{"n_layer": 9, "d_model": 512, "n_head": 8, "n_kv_head": 8, "d_mlp": 1024, "parallel_block": false, "init": "normal", "beta1": 0.9, "schedule": "wsd", "batch_tokens": 65536, "train_tokens": 370900000}
Each number is 128 + 32 x the weight over its row's rms, rounded and kept within 0 to 255. Layers, rows and columns count from 0. The size above them is the row's rms in percent of the matrix's.

# layer 4 attention output (transposed), 512x512, rms 0.0149, rows 143-191, columns 320-383
size [104 102 107 109  99  96 104 106 105 110  94 110  97 100 110 103 104  99 100 103 104 108 111 102  98 101  96 102 105 112 104  94 108 100 105 105 102  98  99 108 102 101 107  94  98  98 106 105 108]
[[ 68 150 105 189 149 100 123  96 142 138 140 141  95 119 168 100 112  79 112  78 200 114  75 147 126 127  57 135 132 106  82 129 118 107 108 119 173 117 134 121 110  94  62 104 117 113 204 161 131 157  99  87 111 175 134 119 142 120 111  99 119 159 109 236]
 [130 144 103  84 126 160  91  49  60 130 156 103 155 182 146 166 153 123 123  72 154 103 124 164 104 145 122 123 119 121 183 132 134 175 102 164 188  87 101 124  76 208 171 100  87  96  72 142 130 141 176  86 100  92 112 117  83  48  66 104 141 113 158 155]
 [154 175 106 138 160  84 108 123 140  32 198 150  91 159 119  97 106 142 101  99 103 121 130  74 127 126 163 134 103 184 127 155 115 125 110  85 120 106 123  55 100  94  99  90  88 109 124 152 143 104  79 105 122 126 135 109 123 144 130 152 157 128 164 141]
 [155 132 146 148 159 107 167 114  70 114  85  64 116  61 130 104  91 123 152  88 110 139 104 154 168 145  59  94 105  84 125  97 114 143 159 121 147 156 117 149 144 141  81 205 141 116 141 129  77  85  86  38 109 118 133 102 119 117 191 153 109 124 170  83]
 [ 83 145 120  94 177 144 118 144 117 122 149 124  98 179  84  71 139 177  75 190 120 136 105  45 104 155 107 121 119 112 146 119 183 166 119 150  55 129  99 134 164 147 112  69 126 124 113 177 117 148 128  96 176 219 100 154 108 104  92 125 131  89 117 133]
 [ 69 144  89 105 120 153 129 160  68 117 122  97 161  93 145 136 109 112  45  76 209 146  42  83 139 154 196 194 139  82 129 110 139 120 117 137 102 194 120 136  47 101  92 126 148 172 211  99 131 120 230 142 161 229 140 154 145 125  81 139  88 115 168 113]
 [101 119 130 143 132 220 110 123 158 120 118 125  97 206 148 150 120 118 178 141 176 149  99 157  99 152  82 149 140  90  57 104 133 120 117  89 160  64 126 119  69 130 105 140 173 156 195 199 129  74  68  60 145 147 159 137 179 109 125  91 148 145 118 109]
 [115  59 163 136 148 221 151 154  90 144 122 101 107  93 102 144 132 169 161 129 102 156 144 137 129 141 117 180 136 129 134 124 209 122 127 180 182 138 100 148 110 164 138 116 194  67 173  15 130 101 115 126 123 171 121 140 143  60 148  92 185 141 107  98]
 [120 139 140 101 131 100 137 162  84 109 123 147 139 175 140 160 160 172 135 134 136 110 142  82 140 158 158 118 156 154 109 133  61 128  89 198 126   0 137 182 107 133 131 128 119 175  98 126 183 128  90 124 168 142  98 173 156  97  96 149 111 146 127 202]
 [ 72 213 123 102 177  49 105  68  91 172  71 147 152 129 152 117 133 115 119 121 171 144  92  74 128  93 145 108 120  98 116 161 113 137  87 145 109 100 177 127  94 145 107 104  89 116 140 113  92 123 153 176 111 161 119  98 120 134 178 171 124 159 141  92]
 [160 115 154 101 129 109 117 120  60 150 145 171 119 168 163  97 137 209  82 103 150 141 143 142  90 158 179  96  88 136 121 157 129 130 144 155 168 136 122 165  78 104 112  94 106 136 141 131  98 145 128 114 148 114 136 113 158  99 166 155  93  89 151 126]
 [139 134 168 156 149 139 127  82 114 141 136 148 128 131  73  84 122 141 148 115  42 114 136 144 114 185 183 122  82 153 131 118 127  97 118 184 150  88 126 174 169 149 118 196 126 184  58 141 144  96  71 103 156  89 129  91  94 153 232 122 111 118 178 129]
 [103 121 179 113 119  81 114 112  87 151 126  55  84 121 123 142  93  87  94 138 127 166 115 173 130 120 129 122 115 127 118 115 133 149  91 190  39 171 127 114 135 200  94 117 185  86 123  87 134 100 128  89 142 110 139 162 121 116 211 104 119 109 109 112]
 [104 202  96 123 121 139 119  93  69 170  91 211 150 144 159 127 142 153  88 123 149 110 213 135 105 143 183  23 118 115 137 101 161 123 143  93 139 196 107 146 103  82 150 116  96  34  31 168 107 125 129 120 125  88 101 109 101  72 133 155 168 143 146 152]
 [133 151 101 124 190 136 128 125  56 165  89 225 169  87 141 181 134 142  86 141 165 136  36  60 132 107 157 134 159 144 141 113 110 128  96 132  91  90 133 101  16 141 131 117  55 115  41 138 113 127 159 133 140 139 122 219  69  90 105 185 155 152 121 159]
 [110  99 130  92 158 133 100 108  86 117 126 169  83  97 135 123 150 150 106 106  98 197  94  47 143 114 150 128 143 113 111 128 104  95 120 101 207  90 134 111 140 110  94 128  93 110  74  74 134  87  84 154 145 118  93 127 108  71 110 140 128 119 140 149]
 [125 138 150 165 160 126 150 129 212 156 117 150 163 157  79 182 149 131 198 175 128 109 154 140  92  63  84 120  97 144  80 122  66 150  79  86 105  90  82 103 163 142 121 102 169 108 218 171 143 114  81 151  94  81 113 165 145 174 158  81 165 133  78 118]
 [111 197 145 150 113 150 116 156  46 111 135 207 135 211  69 129 100 113  83 147 122 166 138  80 152 135 162  61 148 151 118 115  99 196 138 150  82  86 141 180 118 120 100  70  90 119  83 104 107 116 133  70 107 122 143 109 185 152 116 103 130 138 165  71]
 [  4 108 114  94 105 133 100 135 127 155 115 147 138 190 135 123 143  81 119 186 158 120  98 155 125 133  99 254 141 161 175 142 143 116 150  87 141 224 114 113 136 140 159 107 121 140  66 144 146 174 177 153 139 255 126  90 147 166  90  85 134 117 143 153]
 [ 56 142 125 153 199 132 123 100 117 134 125 100  84  92  53 143 117 164 150 148 142  37 138 120 168 144  97 196 101 100 190 144  80 121 137  99 182 173  96 126 148 137  77 139 159 158 113 125 147  77 142  89 113 216 142 124  87 139 121 122 111 124 123 146]
 [ 55 127 106 129 122 160 136  97 146 144  97 121 167 128 144 120 129 144 135  97 176 136 143 135 185 159 114 153 125  94 148 138 104 112 116  98  76 109 183 104 173  85 110 162  84 131 136 173 105 164 177 113 131 127 108 159 152 193  87  84 100 129 146 133]
 [104  85 107  86 111  85  97 103 159 119 164  69  78 131  88 140 131 174  91  91 129 112 133 205 108  66 109 131  94 146 149 130 136 143  93 176 147 136 132 101 186 132 138  69 152 119 128 157 152 146 187 162 137 113 150 124  73 169 115 137 152 116 153 133]
 [150 101 139 153 137 119 110 113  67 126  92  91 132 119 116 156 159 166 138  59  90 153 176 255 123 180  84 150 140 167 144 172 169 165 110 174 162  22 157 135  85 157 202 143 167  97  95 117 143  91 120 107  94  87 116 121 159 172  96 141 137 141 114 139]
 [ 58  97 145 119 139 158 101 133 187  76 122 111 106 158 174 141 158 141 176 179 122 113 133 139 132 153  91  67 116 146 152 166 142 107 120 126 176 154 145 114 162 149 135 117 105  87 102 121 126 110 119 203 109  92 121 105 183 158 136 164 174 132 100  53]
 [101 105 123 146 120 115 109 129  95 121 100 186 128 171 168 155 150 201 135 140 153 106 132 133 118 144 142 134 151 144 137 139 103  33 116 134 138   0 132 128  66 145 147 153  96 149  84 176 179 112 102 172 154 142  97 112 136 171  83 169 104 122 164 143]
 [139 122  93 145  75  74 137 120  84 124 116 125 167 157 100 135 178  90  80 126 178 143 179 199 142  90 175 118 113  90 123 136 176 117 111 202 163  97 138 145 133 205 170  91 180 149 149  78 144 122 234 219 101 178 107 142  65 160 145 107 178 113 139  78]
 [160 148 113 135 179 100 133  82 175 181 134 121 132 113 145  74 110 112 139 133 104 136 189 165  89 143 143 137  80  85 120 145 153 135 107 166 113  85 118 194  96 158  91 160 202 123 152  61 129 144 160 141  84 142 107  67 115 255 149 126  91  95 124 151]
 [ 56 119 101 164  82 149 136 122 138 101 169 123 148 139 139  69 137 129  84 143 157 137 103  54 120 134  65 182 128 125 190 126 186 137 122  88  83  99 134  69 144 122  74 113 130 180 186 171 175 115 114 105 159 161 134 164 120  82  96 117 155 129 132 177]
 [146  89 129 166  96 225 133 175 105 130 112 128 161 104 101 119 148 118 120 138 144 124  69 117 134 191  79 112 130  95 173 128 171 164 126 109 174 111  96  57 165 132  69 120 140 142 174 170  90 102 111  84 161  33 172 121 160 104 133  64 163 127 134 108]
 [149 132 118 124 128 147 123 109 148 144 172  93 110 148 122 137 137 112 178 134 144 134 144 157 132 139 108 144  86 121 100 136 101  94  82 155 156 144 121 107 144 143 125 132 151  88 199 164 180  55  59 130 114 123  97 101 148 123 180 115 135 142 130 126]
 [184  92 130 131 106 155 105  83 143 176 101  56 106 148  54 168 138 120 108 119  82 111 131 159 123 107 137 177 121  70 126 123 144 143 112  82 113 143  99 147  88 174 142 173 136  63  93 179 135 147 163 124 132  79 167 187  95  65 126 129 143 138 119 170]
 [169 109 134 109 120 136 137 155  94 160 138 163 153 231 119 117 148 114 169 158  95 162 100 135 111 106  46 158 121 126 158 134 124  62 162 210 202  74 136 141 146 138 128  92 186 180 166 162 164 126 147 141 105  84 142  98 123 124 115  79 140 151 134 150]
 [100 149 183 111 128  90 170 148 195 146 150  66 116 140 124 133  93 108  97 200 129  96 140 177 118 109 123 132 114 136  59 121 137 107 124 154 106 153 134 135 170 162 144 143 188 127 153 102 146 154 142 128 149 210  90 164 122 198 164 151  97  97 121 122]
 [113 178 137 109 146 155 103 156 155 117 129 137 135  91 186 156 100  59 144 142 102 166 166 160 155 124 107 110 122 131 170  91 101 112 127 147 165 179 117 146 109 165 137 121 178 128 108  60 172 128 160 130 105 148 128 101 175 195  90 130 102 131 141  87]
 [187 135 101 171 123 150 178 149 129 121 134 158 119 201  29 105 115 126  99  97 130 104 220 182 175 194 140  94 117 128  87 124 140 123 151 161  87 126  92 227 131 153 147 116 156 156 117 136 168 146 102 112  96 174 149 140 123 120 115 121  81 136 135 120]
 [206 126 111 107 116 115 102 192 173  97 182 116 149 103 164 109 108  77 149  98 103 121 124  90 112 149  98  93 153  76 140 116  91  65 112  90 136 117 109 106 115 119 122 130 181 149 127 117 216 150 135 121 136  14  96 165 166  99  63 135 120 148 145 156]
 [212  99  67  78 102 184 117 128 142  95 116 156  99 126 154 146 114 160  86 101 134  83 173 171 134 140 208  55  92 133 101 146 113 124 138 161 131 145 141 105  83 153 109  94 113 122  94 166 111 123 108 139 155 134  88 150 143  14 158 131 160  92 118 153]
 [121 158 106  87  98  78 120  83 102 126 142 115 162 142  96  97 114  15 133 104 150 146  69 133 134 131  59 167 145 146 123 121  78  84 163 157 161 193 169  84 165 116 168 140 174 111 201 126 141 104 124 150  99  50 122 102 169 150 131 125 114  72 123 190]
 [224  97 106 136 133 144 108 136  60 135 129 155 137 158 140 140 152 134 106 174 159 146 220 165 152 109 123  70 131 149 128 125 100 137 145 210  70  63 129 146  82 187 162  91 130 118 160 166 124  91 152 123 115 161 138 119 151 122 124 107 131 140 121 150]
 [133 126 126 119 169  91 121 135 120  92 127  80 101 171 153 138 125  82 119  85 136  99 144 140 134 118  77  96  89  88 130 107 106 144 135 162  76 141 139 163 183  96 103 137 141 162 159 171  91 171 156  81 169 115 110 137 121 177 114 114  90 100 110 153]
 [142 138 132 156  93  43 126 145 138 130 132  79  92  71 142 130 114 140 126 117 111 143 130 134 127 109 137  91 152 116  99 146 144 159 105 159 129 166 150 205 199 152 136 110 134 114  97 104 113 127 117 179 109 150 136  98 125 198 164 147 110 130 141 138]
 [123 150 106 114 147 117 129 135 150  66 148  87 105 140 141 104  77 117 124  90 145  95 129 110  87  98 113 161 139  76 120 141 110 166 135  43 151 171 161  97 181 139 141 168 155 110 125 167  87 114 171 139 105 138  84 157 132 172 118 126 145 139 105 128]
 [242 105 163 131 131 105 150 151 138 170 147  65  86  96  86 133 115  88 143 133  82 100 163  83 107 114 115  79 110 103 118 148 131 133 164 194 119 114 115 234 140 179  86 127 125 139 199  86 117 149 106 174 107 159 167 117 155 108 156 152  83  94  81 100]
 [103 119 150 108 161 155 120  89 162  99 151 138 152 170 144 136 154 180  93 126  99 165 176 144 123 145 132 212 125 128 111 109 105 193 135 209 132  66 114 152 133 140 129 150 114 163  66 192 164 137 125 170 145 217 145  51 135 134 198 156  67 106 115 128]
 [ 47 165 157 126 135 148  89 113  60 137 108 127 153 175 134 147 134  90 105 149 185 167 136  96 146 142 117  62 129 135 200 151  77 154 123 131 140 152 117  84 105 142 146 149  74 114  81 133 123 163 179  95 141  98 113 108 193 132 117 105 116 162 150 162]
 [150 133 149 156  90  79 129 139  81  65 171  82 111 128 125 115 137 155  74 124 145 112 196 131 132 180 131 178 135 156 124 121 110 107 120 117 127  96 104 112 106 173 128 140 153 176 128  71 143  69 158  78  95 175 138 110 155 136 134 143 148 152 148  52]
 [103 175 115 101 137 109  73  93 152 206  67 168 105 137 171 156 113 165 128 129 144 112 215 146 131 138 173 116 136 111 118 153 132 107 104  91  99 104 110 126 105 194 168 120  85  74  48 235 173 174 173 121  83 118 145 127 181  96 104 124 108 108 101 187]
 [152 114  98 113 132 164 144 114 139 156 156 160 124 177  91 132 129 149  94  57 139 171 139 174 133  91 140 108 124  83 133 111 129 115 124 165 133 124 169 138  75 113 135 111  66 109  57 181 129 124  96 154 153  20 138 139 153 101 106  99 138 131 185 146]
 [184 136 135 129 122 125 121 134 111 110  97 172 143  97 148  86  99 125  95 135  72 157  89 110 175 184 146 145 112 149  86 123  98 104 111 161  91  75 117 166 108 159 225  64 161 135 142 116 167 125 169 141 140 212 122 148 115 156  65 176 116 107 135 111]]
# layer 4 attention value, 512x512, rms 0.0221, rows 144-191, columns 320-383
size [ 99 106 109 101  97 103 104 105 107  95 107  99 102 108 103 105 101 104 106 103 108 108 101  98  99  94 101 102 113 104  93 107 101 103 104 103  98  98 109 100 100 105  96  98  97 106 105 108]
[[119 115 115 126 122 134 135  64 174  86 106 133  73  79  82 127  74 130 112  93 132  68  99 147 152  83 121 115  76 166 119  84 117 138 112 127 115 140 179 157 149 128 128  63 131 153 181 147 161 115  78 122 116 142 176  99 182 132 178 113  97 101 112  49]
 [120  91 100 112 129 230 143 129 129 121 189 138 136 122 116 156  86 117 146 115 128 133  68 174 117 135 105 127  28 118  72  86 168 163 133 186 187 123 110 176  94 102 144 216 222  94 131 138 131  71 141 120 115 127 118 113 134  71  88  74 157  95  95 133]
 [129 111 188  73 118  99 142 144 142 155  81 121 101 138 108 142 180 125 122 140  83 137 182  87 139 133 148 132 199 151 119  64  79 103 122 113 102 156 103  99 118 109 137 111  76 112 127 103 234 120 188 129 158 103 147  88 128 158 145 131 136 169 189 146]
 [146 122 170 181 150 105 134 127 147  54 160  78 147 108 110 132  94 121 149  99 103 179 142 134 213 109  59 104  90 120 124 118 147 120 117 155 139 120  79 160  98 142 188 119  68  66 145 111 171 105 101 178  89 134 180 120 152 135 144 171 141 140 145 174]
 [114 129 143 104 125  93 129 112 140  81 166 129 120 159 135  77 120 151 104  87 139 111 229 173 159 133 175 114 120 143 110 104 105 108 128 136 141 114 131 170 132 132 181 104 133  74 131 160 154  86  52 100 118 125 137 170  51  63  57  94   9 144 102 152]
 [149 121 162 116 154  32 157 183 114  89 143 131  78 123 115 196 124 116 121 182 148 168 159 112 117 107 184 117 134 141 150 122 150  98 158 160 134 128 128 130 112  81 104 147 111 191 136  58 195 126 112 171 142 143 121 109  84 142 189 131  85 108 111 182]
 [133  73 137 210 104  48 116 131  91 122  58 160 142  97 135 118 117 128 204 173 105 191 125 154 111 156 217 112 161 171  94 109 151 152 138  78  88 139  56 108 147 124 131 142 127 142  78 139 194 141 196 102 101 117 124  87 152  79 170 197 102 158 152 157]
 [120 164  73 116 127 109 115 165 182 132 150 146 124 146 151 174 113 126  93  90 134 132 101 138 132 124 125 136 128 160 153  95 134 119 146 133 156 133 144 138 150 112 104 116 131 122 138 128  78 165  88 168  92 135 130 132 199 125 150  95  83 102  50 133]
 [121 112 108 173  91 143  75 176 129 104 140 143 128 100 126 152 139 142 104  66 186  96 249 130 118 110  67 136 108 152 148 128 102 158 116 136 119 165 148 125 166 184 133 119 136 119 125 146 170  85 137 131 103 127 139  86  99 136  37 157 145 128 104 144]
 [121 126 130 110 135 144  97 129 155 184  79 118 107 121  82 157  46 126  78 116 151  74 113 128 154 110  87 116  85  74 172 167  97 130 112 130 144 133 173 160 165 141 170  92 159  94 164 118 171 119 128 145 120 152 165  89 130 163 103 173 114 202 143 157]
 [113 142 172  31 140 143  91 104  90 144 114  87 140 160 136 113 108 112 137 115 188 130  98 132 100 140 170 137 139 114 149 128 157 156 113 110 110 149 197  53 155 121 154 133 115 172 142  71  63 110 170  77 174 117 186 114 154 112 143  94 128 133 182 194]
 [144 132 169 166  97 126 132  95 199  88 116 151 164 113 125  95  99 116 145 127 168 114 185  96  67  93 114 126 129 146 196 165 106 144 124 103 146 123 116 132 131 132 145  43 126 126 151 139 135 120 135 154 131 136  97  88 189 171  88 133 106  99 144 149]
 [111 130 132 163 147 152 114 129 148  71  88 114 105  99 103 131 110 116 113  74 119 135  99 106 144 111  91 129 127 187 107  47 148 145 101 140 131 111 208 142 125 124 157  87 147 114 170 140  70 134  94 110 116 132 156 115 199 129  58 152 114 171 118  83]
 [126  92 179 157 148 146 138  71 218 187 174 175  65 131 159 104 118 128 126 131 124  40 121 179 145 120  46 120  99 146  72  52 167 119 159 133 171 153 144 149 108  91 146 110 172  94 140 103 137 144 108 131 100 141 131 153 176 151  81 146 157 120 113 122]
 [147 130 146 190 112  96 126 192 139 110 148 167  67 149  59 151  80 125 110 129 145  84 149 142 174 148  66 124  74 112 137 124  91 122 150 134 126 165 141 140 191 158 147  97  84  90 135 152  82  64 129 124  89 136 182 102 178 108  96  82 140 209 175 167]
 [132 175 115 148 140 160 173 123 112 104 155 175 156 102 111 114 102 102 170 144 124 158  95 115 107 124 121 142 169 151 127 165 114 109  84 127 170 137  87 112 157  78 126 148 129 146  89 126 135 232 160 180 123 120  92 137 160 147 154  81 206 133  45 150]
 [128 103 120 182 137  82 139  99 214 158 209  85 119  91 129 117 151 105 147  91 134 174 115 124 122 133 158 147 109  49 101 144 122 123 131 154 114 135 214 142 104 102 177 144  93 104 169 124 134 122 164 131  97 127 159 108 144 142 112 194  87 134 143 164]
 [128 164 130 165 152 122 131 136 167 103 204  87 176  64 144 111 139 105 147 113 150 152  97 112 110 130 143 131 122 121 130 183 103 117 108 162 110  92 164 135  60 135 116 132 121 106 148 114  53 120  59 136 165 124 111 195  95 137 186 178 176 111 173 104]
 [113 159 123 101 133 140 117 125 128 211 106 147 123 141  75  68 139 126 144 180 111  91  77 122  65 143 151 116 144 148  90  94  95  84 112 112 135 111 126 112 169  75 138 117  62 169 136 166 189 162 143 167 109 119 163 122 126 146  85 144 115 117 151  97]
 [134 131 198  70 122 128 113  20 126 153 190 105 118 110 131 146 163 140 111 114 135 113 177 138 127 143 106 134 121 155  98 154  93 157 135 101 150 119 116 137 163 142 144 172 173 148 137 162  98 131 171 130 135 122  81 146 122 151 152 152 127 164 122  94]
 [116 154  72  81 146 120  94 160  89 164 164 101 153 144  99 112 103 136 122 181 162  75 118 110 157 143 177 113  85 163 140 130 182 117 126 132 138 115 133 208  86 142  83 113 124  65 130 135 237 100 115  96 103 143 147  87 101 155 178 124 103  49 132 110]
 [128  90 167 146 114 129 191 175 144  84  89 157  88 118 103 124 100 136 155 178 104  83 108  61 146 132  72 145 121 168 141 172 135 104 151  73  90 131 108 101 105 128 135 104 111 133 129 141 126 193 157 167 153 142 183  82 158 174 101 140 102  82 152  82]
 [175 162 105 146 117 114 170 171  66 126  99 149 148 117 139 149 113 135 135 137 135 151 136 125 212  82 111 133  86 126 159 132 171 148 112 104 126 137  81 119  85  91 119  88 182 180 120 134 109 148 115 117 137 148 114  94  67  67 154 100 106 189 102 150]
 [121 125 120  70 138 152 108 224 171  84 132 167 124 158 157 148  75 133 112 156 163 105 141 140  35  91 125 116 140 104 154 114  85  99 145 157 106 166 136 124 162 122 159 120 187 148 180 141 113  63  70 161 102 128  78 139  73  97 109  97  44 176  83 174]
 [125 164  92 154 108 132 131 209 131 108  99 101 150 165 166 131  86 130 153  76 146  92  98  98 126 161 107 122 137 137 118 118  57 110 141 106 129 119  55 117 153 105 146 181 126 112  84 200 103 142  96  97 133 126  94  75 101  95 116  91  79 153  55 154]
 [108 124 152 110 140 118 112 144  86 121 112 103  96 166 147 142 139 124 153 100 160 174  84 122 102  89 127 156  87 137 175 132 141 126  96 103  87  88 111  99 178 116 102 162 135 119 143  98  49 158 155  63 196 116 134 150 102  99  79 113 130 172 137 127]
 [147 103 156 182 139 123 127 147  86 109 173 107 183 134 169 111 152 124 133 115 179 240 140 163 169  87 165 128 119 105  77 122 169 111 122 144 141 139 138 158 114 150  65 121 126 120  93 133 152  88  84 124  70 130  91 140 100 117 171 107 160 121 148 113]
 [145 171 152 164 162 116 170  77 140 129 143  92  87 115 126 102 148 112 168 158 110 122 163 158 157 162 196 119 103 106  56  93 125  68 117 138 127 135 111 123  98  90 111 111 140 174  99 130 181  98 146 166  96 114 158 122  92 189 192 192 149 156 110 158]
 [120 184 167  95 119 120 138 109  80 102 119 171 132  55 120 138 165  96 119  96  71  99 121 160 140  91 186 114 113 106 199 108 116 156 109 117 132 127 100 141 103 162  50 126  76 169 103  47 131 154 187 106 160 112 131 161  87  96 143 139 163 122 112 189]
 [116 194 183 145 114 120  92  87 123 152  66  88 131 164 118  84 138 128 156 141 172  95 180 110 213  95 161 124  91 173 118 129 160 148 104 132 155 125  89 120 113  77 136  99 108 134 119 133  60  49 134 120  81 116  75 150 175 133 153 128  98 115 147 165]
 [126 121 152 146 117  65 131 173 105 135 106 126 118 100 126 180 161 129 151  68 143 155 178 120  95 107 164 119 174  68 125 126 115 140 104  81  89 147 151 117 118  97  62 233  86 131 104  99 130 181 143 156 131 124 142 130 175 149 134 175 147  91 135 172]
 [139 148 158 123 136 141 143 101 176 124 191 106 130  82 150  69 175 139 103  84 107 143 121  97 104 134 167 119  67 150 152 171 125 107 135  96  97  92 187  92 134 164 125  99  86 126 116  85  99 157 151 117 122 112 106 156  80 107  93 142 116 133 171 144]
 [143 128  54 207 147 102 134 136  93 130 147 165 128 164 141 192 137 114  98 191 171 144 118  92  82 141 125 129 122 148 143 144  84 114 149  89  91 117 152 138 136 145 107  93  93  92 125 138 147 121 146 136  99 117 131  84  91 125 105 130 148 134 221 113]
 [125 147 184 100 111 161  87 148 165  98 147 135 142 117 109 126 103 142 144  75  91 189 133  96 134 136 131 158 138 143 110 131 101 115 133  96 158  86 116 118  97  92 134 176  93 126 143 116  33 166 140 119 174 131  79 132 114 131 110 133  89 142 162 145]
 [128  63 143  85 140 204  77 119 126 140  57 176 129  75 158 156 174 108 212 128  66  87 128 142 119 102  87 129 175 141 110 130  74 150  66  99 142 130 164 175 160 152 213 176 139 136 149 143 180 132 115 139 108 135 131 192 120 128 152 134 127 166 109  56]
 [123 151 166 125 113 175 148  81 113  92 131 138 129 124  89 109 102 138 139  96 136 145  76 105 221 122  99 140  77 138  99 118 150 187 126 185 145 135 145 139 149 119 146  65 140 119 115  97  91 109 106 130 126 135 149 112  91 122  93 119 187 160 140 118]
 [106  99 138 186 132 137 159 132 143 158 137 111 133  94 141 197 169 112 103  67 124 112 162  82 196 100 134 142 191  95 119 129  89 154 113 106 112 115 104 110 106 182 122 123  98 136 123 146 124 154 139  93 132 118 201 114 119 141  86 146 183 116 134  92]
 [117 140  96 123 106 120 189 117 132 133 140 154 160 151  95 101 114 132 152  97  88 110  52  95 146 112  90 131 200 147 109 144 113 169 151 131 131 122 143 160 167  63 119 117 106 111 146 198  76 178 107 150 142 130 123 116 140 141 118 128 122  50  70 142]
 [151 152 160  98 125  95  91 124 132  89 121 171  45 129  66  85 145 151  99 166 160  66 184 131 138 143 126 129 175 130 105 146 114 107 127 116 130 106  93 140 119 139 112 176 113 154 155 127 131 111 109 163  77 128  40  93 112 103 140 188 149 112 116 122]
 [132 159 114 115  93 142 120 169 117 143 129 135 127 186 140  97 106 127  98 108 186  99  92 119 161 139 151 135 116 189 133 128  90 103 168 101 122 131 159  70 220 128 171 125 103 109 133 157 106 173 163  94 139 124 104  99 132 117 141 106 107 145 135 126]
 [149 102 132  80 135 150 161 138  83 132 115 134 103 129 107 131 127 133  93 166  98  99 124 110 104 114 100 136 156 176  99 131 106 124  85 142 117  98 123 115 151 158  98 113 103 172 111 163 104 149 124 154  37 132  67 152 128 119 133 114 197 115 211  62]
 [120  75  54 149 121 132 115 205 107 165  88 137 158 126 119  67 156 128 112 126 123 111 155 120 119 133 157 136 142 136 158 140  96  93 158  92 146 158 168  78 167 120 124 110 117 157 118  95  81  69 179 105  99 127 132 115  50 147 132  82 115 141 181 130]
 [144 130 138 118 145  86 137 184 106  86 118 132  86 185 114 141  93 142 111 131 142 155  85 129  79 108 140 139  98 144 209  70 171 128 146  88 109 125 108  88 169  93 186 149 113 195 178 112  63  78 122 144 176 135  77  99 129  74  54 127 102 163 215 123]
 [126 117 121 182 129 137 111  46 151 149 141 106 129  83 109 148  95 125 104 127 153 120 133 153 105 124 113 142 140 155  81 158 119 126 129 127 151 123 140 105 110 116  84 178 166 117 127 166 133 165  73 111 149 132 140  81 204 130 154 158  92  87 140 141]
 [106 102 127 147 159 125 199 160 148 181 123 114 151 167 134 181 109 117 136  94 108 100 155  92 119 161 123 121 163 196 142 125  98 125 142 141  98 158 130 141  72 134 110  86 155  88 104 160 103  70 161 130 153 113 115 106  91 147  50  26  95  28  65 128]
 [127 130  89 113 116 156 121  85 133  99 142  89 166 156 157 129  99 130  86 127 128 146 134 127 184  95  57 134  99 128 137 135 130 131 129 152 157 119 168  89 153 105 115  83 152 132 168 127 101 153 111 166 119 124 114 122 146 162 136 144 115 101 109 127]
 [108 132 117 158 127 126 120 115 172 151  67  74 132 111 135 179  91 137 148 161  93  72 104  91 130 108  95 134 160  87 133 111  68 176  80 115 147 140 110 179 121 125 153 181 132 106 117 129 215  82 149 147 104 128 143 104 125 129 164 173 124 179 193 146]
 [137 124 136 195 150 138  83 167 176  87 189 143 138 199 126 110  67 130 115 109 166 128 154 111 109 109 100 119 128 151 155 125  77 129 143 134  96 108  93 104 124 125  73  18 119  65 149 143  26 131  47 150 124 139  68 157 108 153 171 155 171  85 169 119]]
# layer 4 attention query, 512x512, rms 0.0276, rows 192-195, columns 320-383
size [ 95 102  96  92]
[[ 94 111 160 118 136 114 104 103 164 152 132 167 156 146 163 139 160 123 150  86 157 134  88 156 113 110 112 126  98 138 206 110 176 125 104 144 139 161 133 128 175 123  45 120 183 117 120  89 108 108 150  87 157 112 171  83 135 164 132 220 136 111 150 157]
 [117 169 106 171 149 112 155 159  90  79 136  69 147  71 141  98 122 141 155 113 182 210 144 139 154 110 137 138  76  76 160 147 140 129 137 105 114 111 106 120 135 101  58 122 131  84 153  71 133 116 164 107 141 143 100 136 129  89 164 127 115 121 144 119]
 [144  50 149 149 169 144 129  81 144 106 153 127 144  76 146 133 157 101 118 194 124 133 105  56 152 126 152 120 141  91 134 135 171 132 133 161 163 135 127 107  62  97 174 198  94 190  91 155  96 137 180  92  79 150 127 112 122 151 112 112  92 116 153 157]
 [147  85 111 174 124  64 130 182 117  84 177 120 107 119  97  88 100 134 126 164 155  57 142  94 124 105 144 114 132 100  96 143 189 145 169 167 105 129 148  95 132 145 145 135 129 149 130 155 102  48 117 107  73 123  97 105 115 125 182 119 246  83 111 238]]
# layer 4 attention key, 512x512, rms 0.0265, rows 192-195, columns 320-383
size [ 90  98  95  88]
[[138 125  64 134 146 105 114 139 193 151 144  93 160 124 151 154 144  84 214 134  99 129 114 139 134 189 142 116 115  99 178 170 136 140 157 151 146 152 132 100 129 151  96 145  63 148 155 113 136 157 125  43 117 141 114 139 117 135 157 149 111 161 159 128]
 [110  90 119 122 149 149  80 106 108 125 118 121 146 142  76 130  92 169 167 178 153 130 134 124 102 161 181 116 152 111  95 132 103 156 116 111 117  76  99 169  99 150 117  89 174  62 203 101 138 129 148 164 141 113  92  90 135  64  51 112 149 144 140 173]
 [109 115 151 151  97 101  91 132 156 114 123 141 123 174 113  95  60  85 161  68 105 135 157 127 105 113 140 101 102 146  78  95 201 146 116 152 138 200 128 115 106  93 131 191 107 130 129 115 162 157 105 151 159 103 134 158 111 158 137 138 114 110 163 125]
 [ 82 129 139 110 112 132 136 110  97  86 137  67 172 143 157 102 116 146 115 161 113  70 194 102  90 118 114 149 179  79 101 111 173 180 141 187 185 153 116 111 101 189 127 104 125 117  91 139  99 112  55 131 157 120 150  80 131 151 137 120 197 162 158 119]]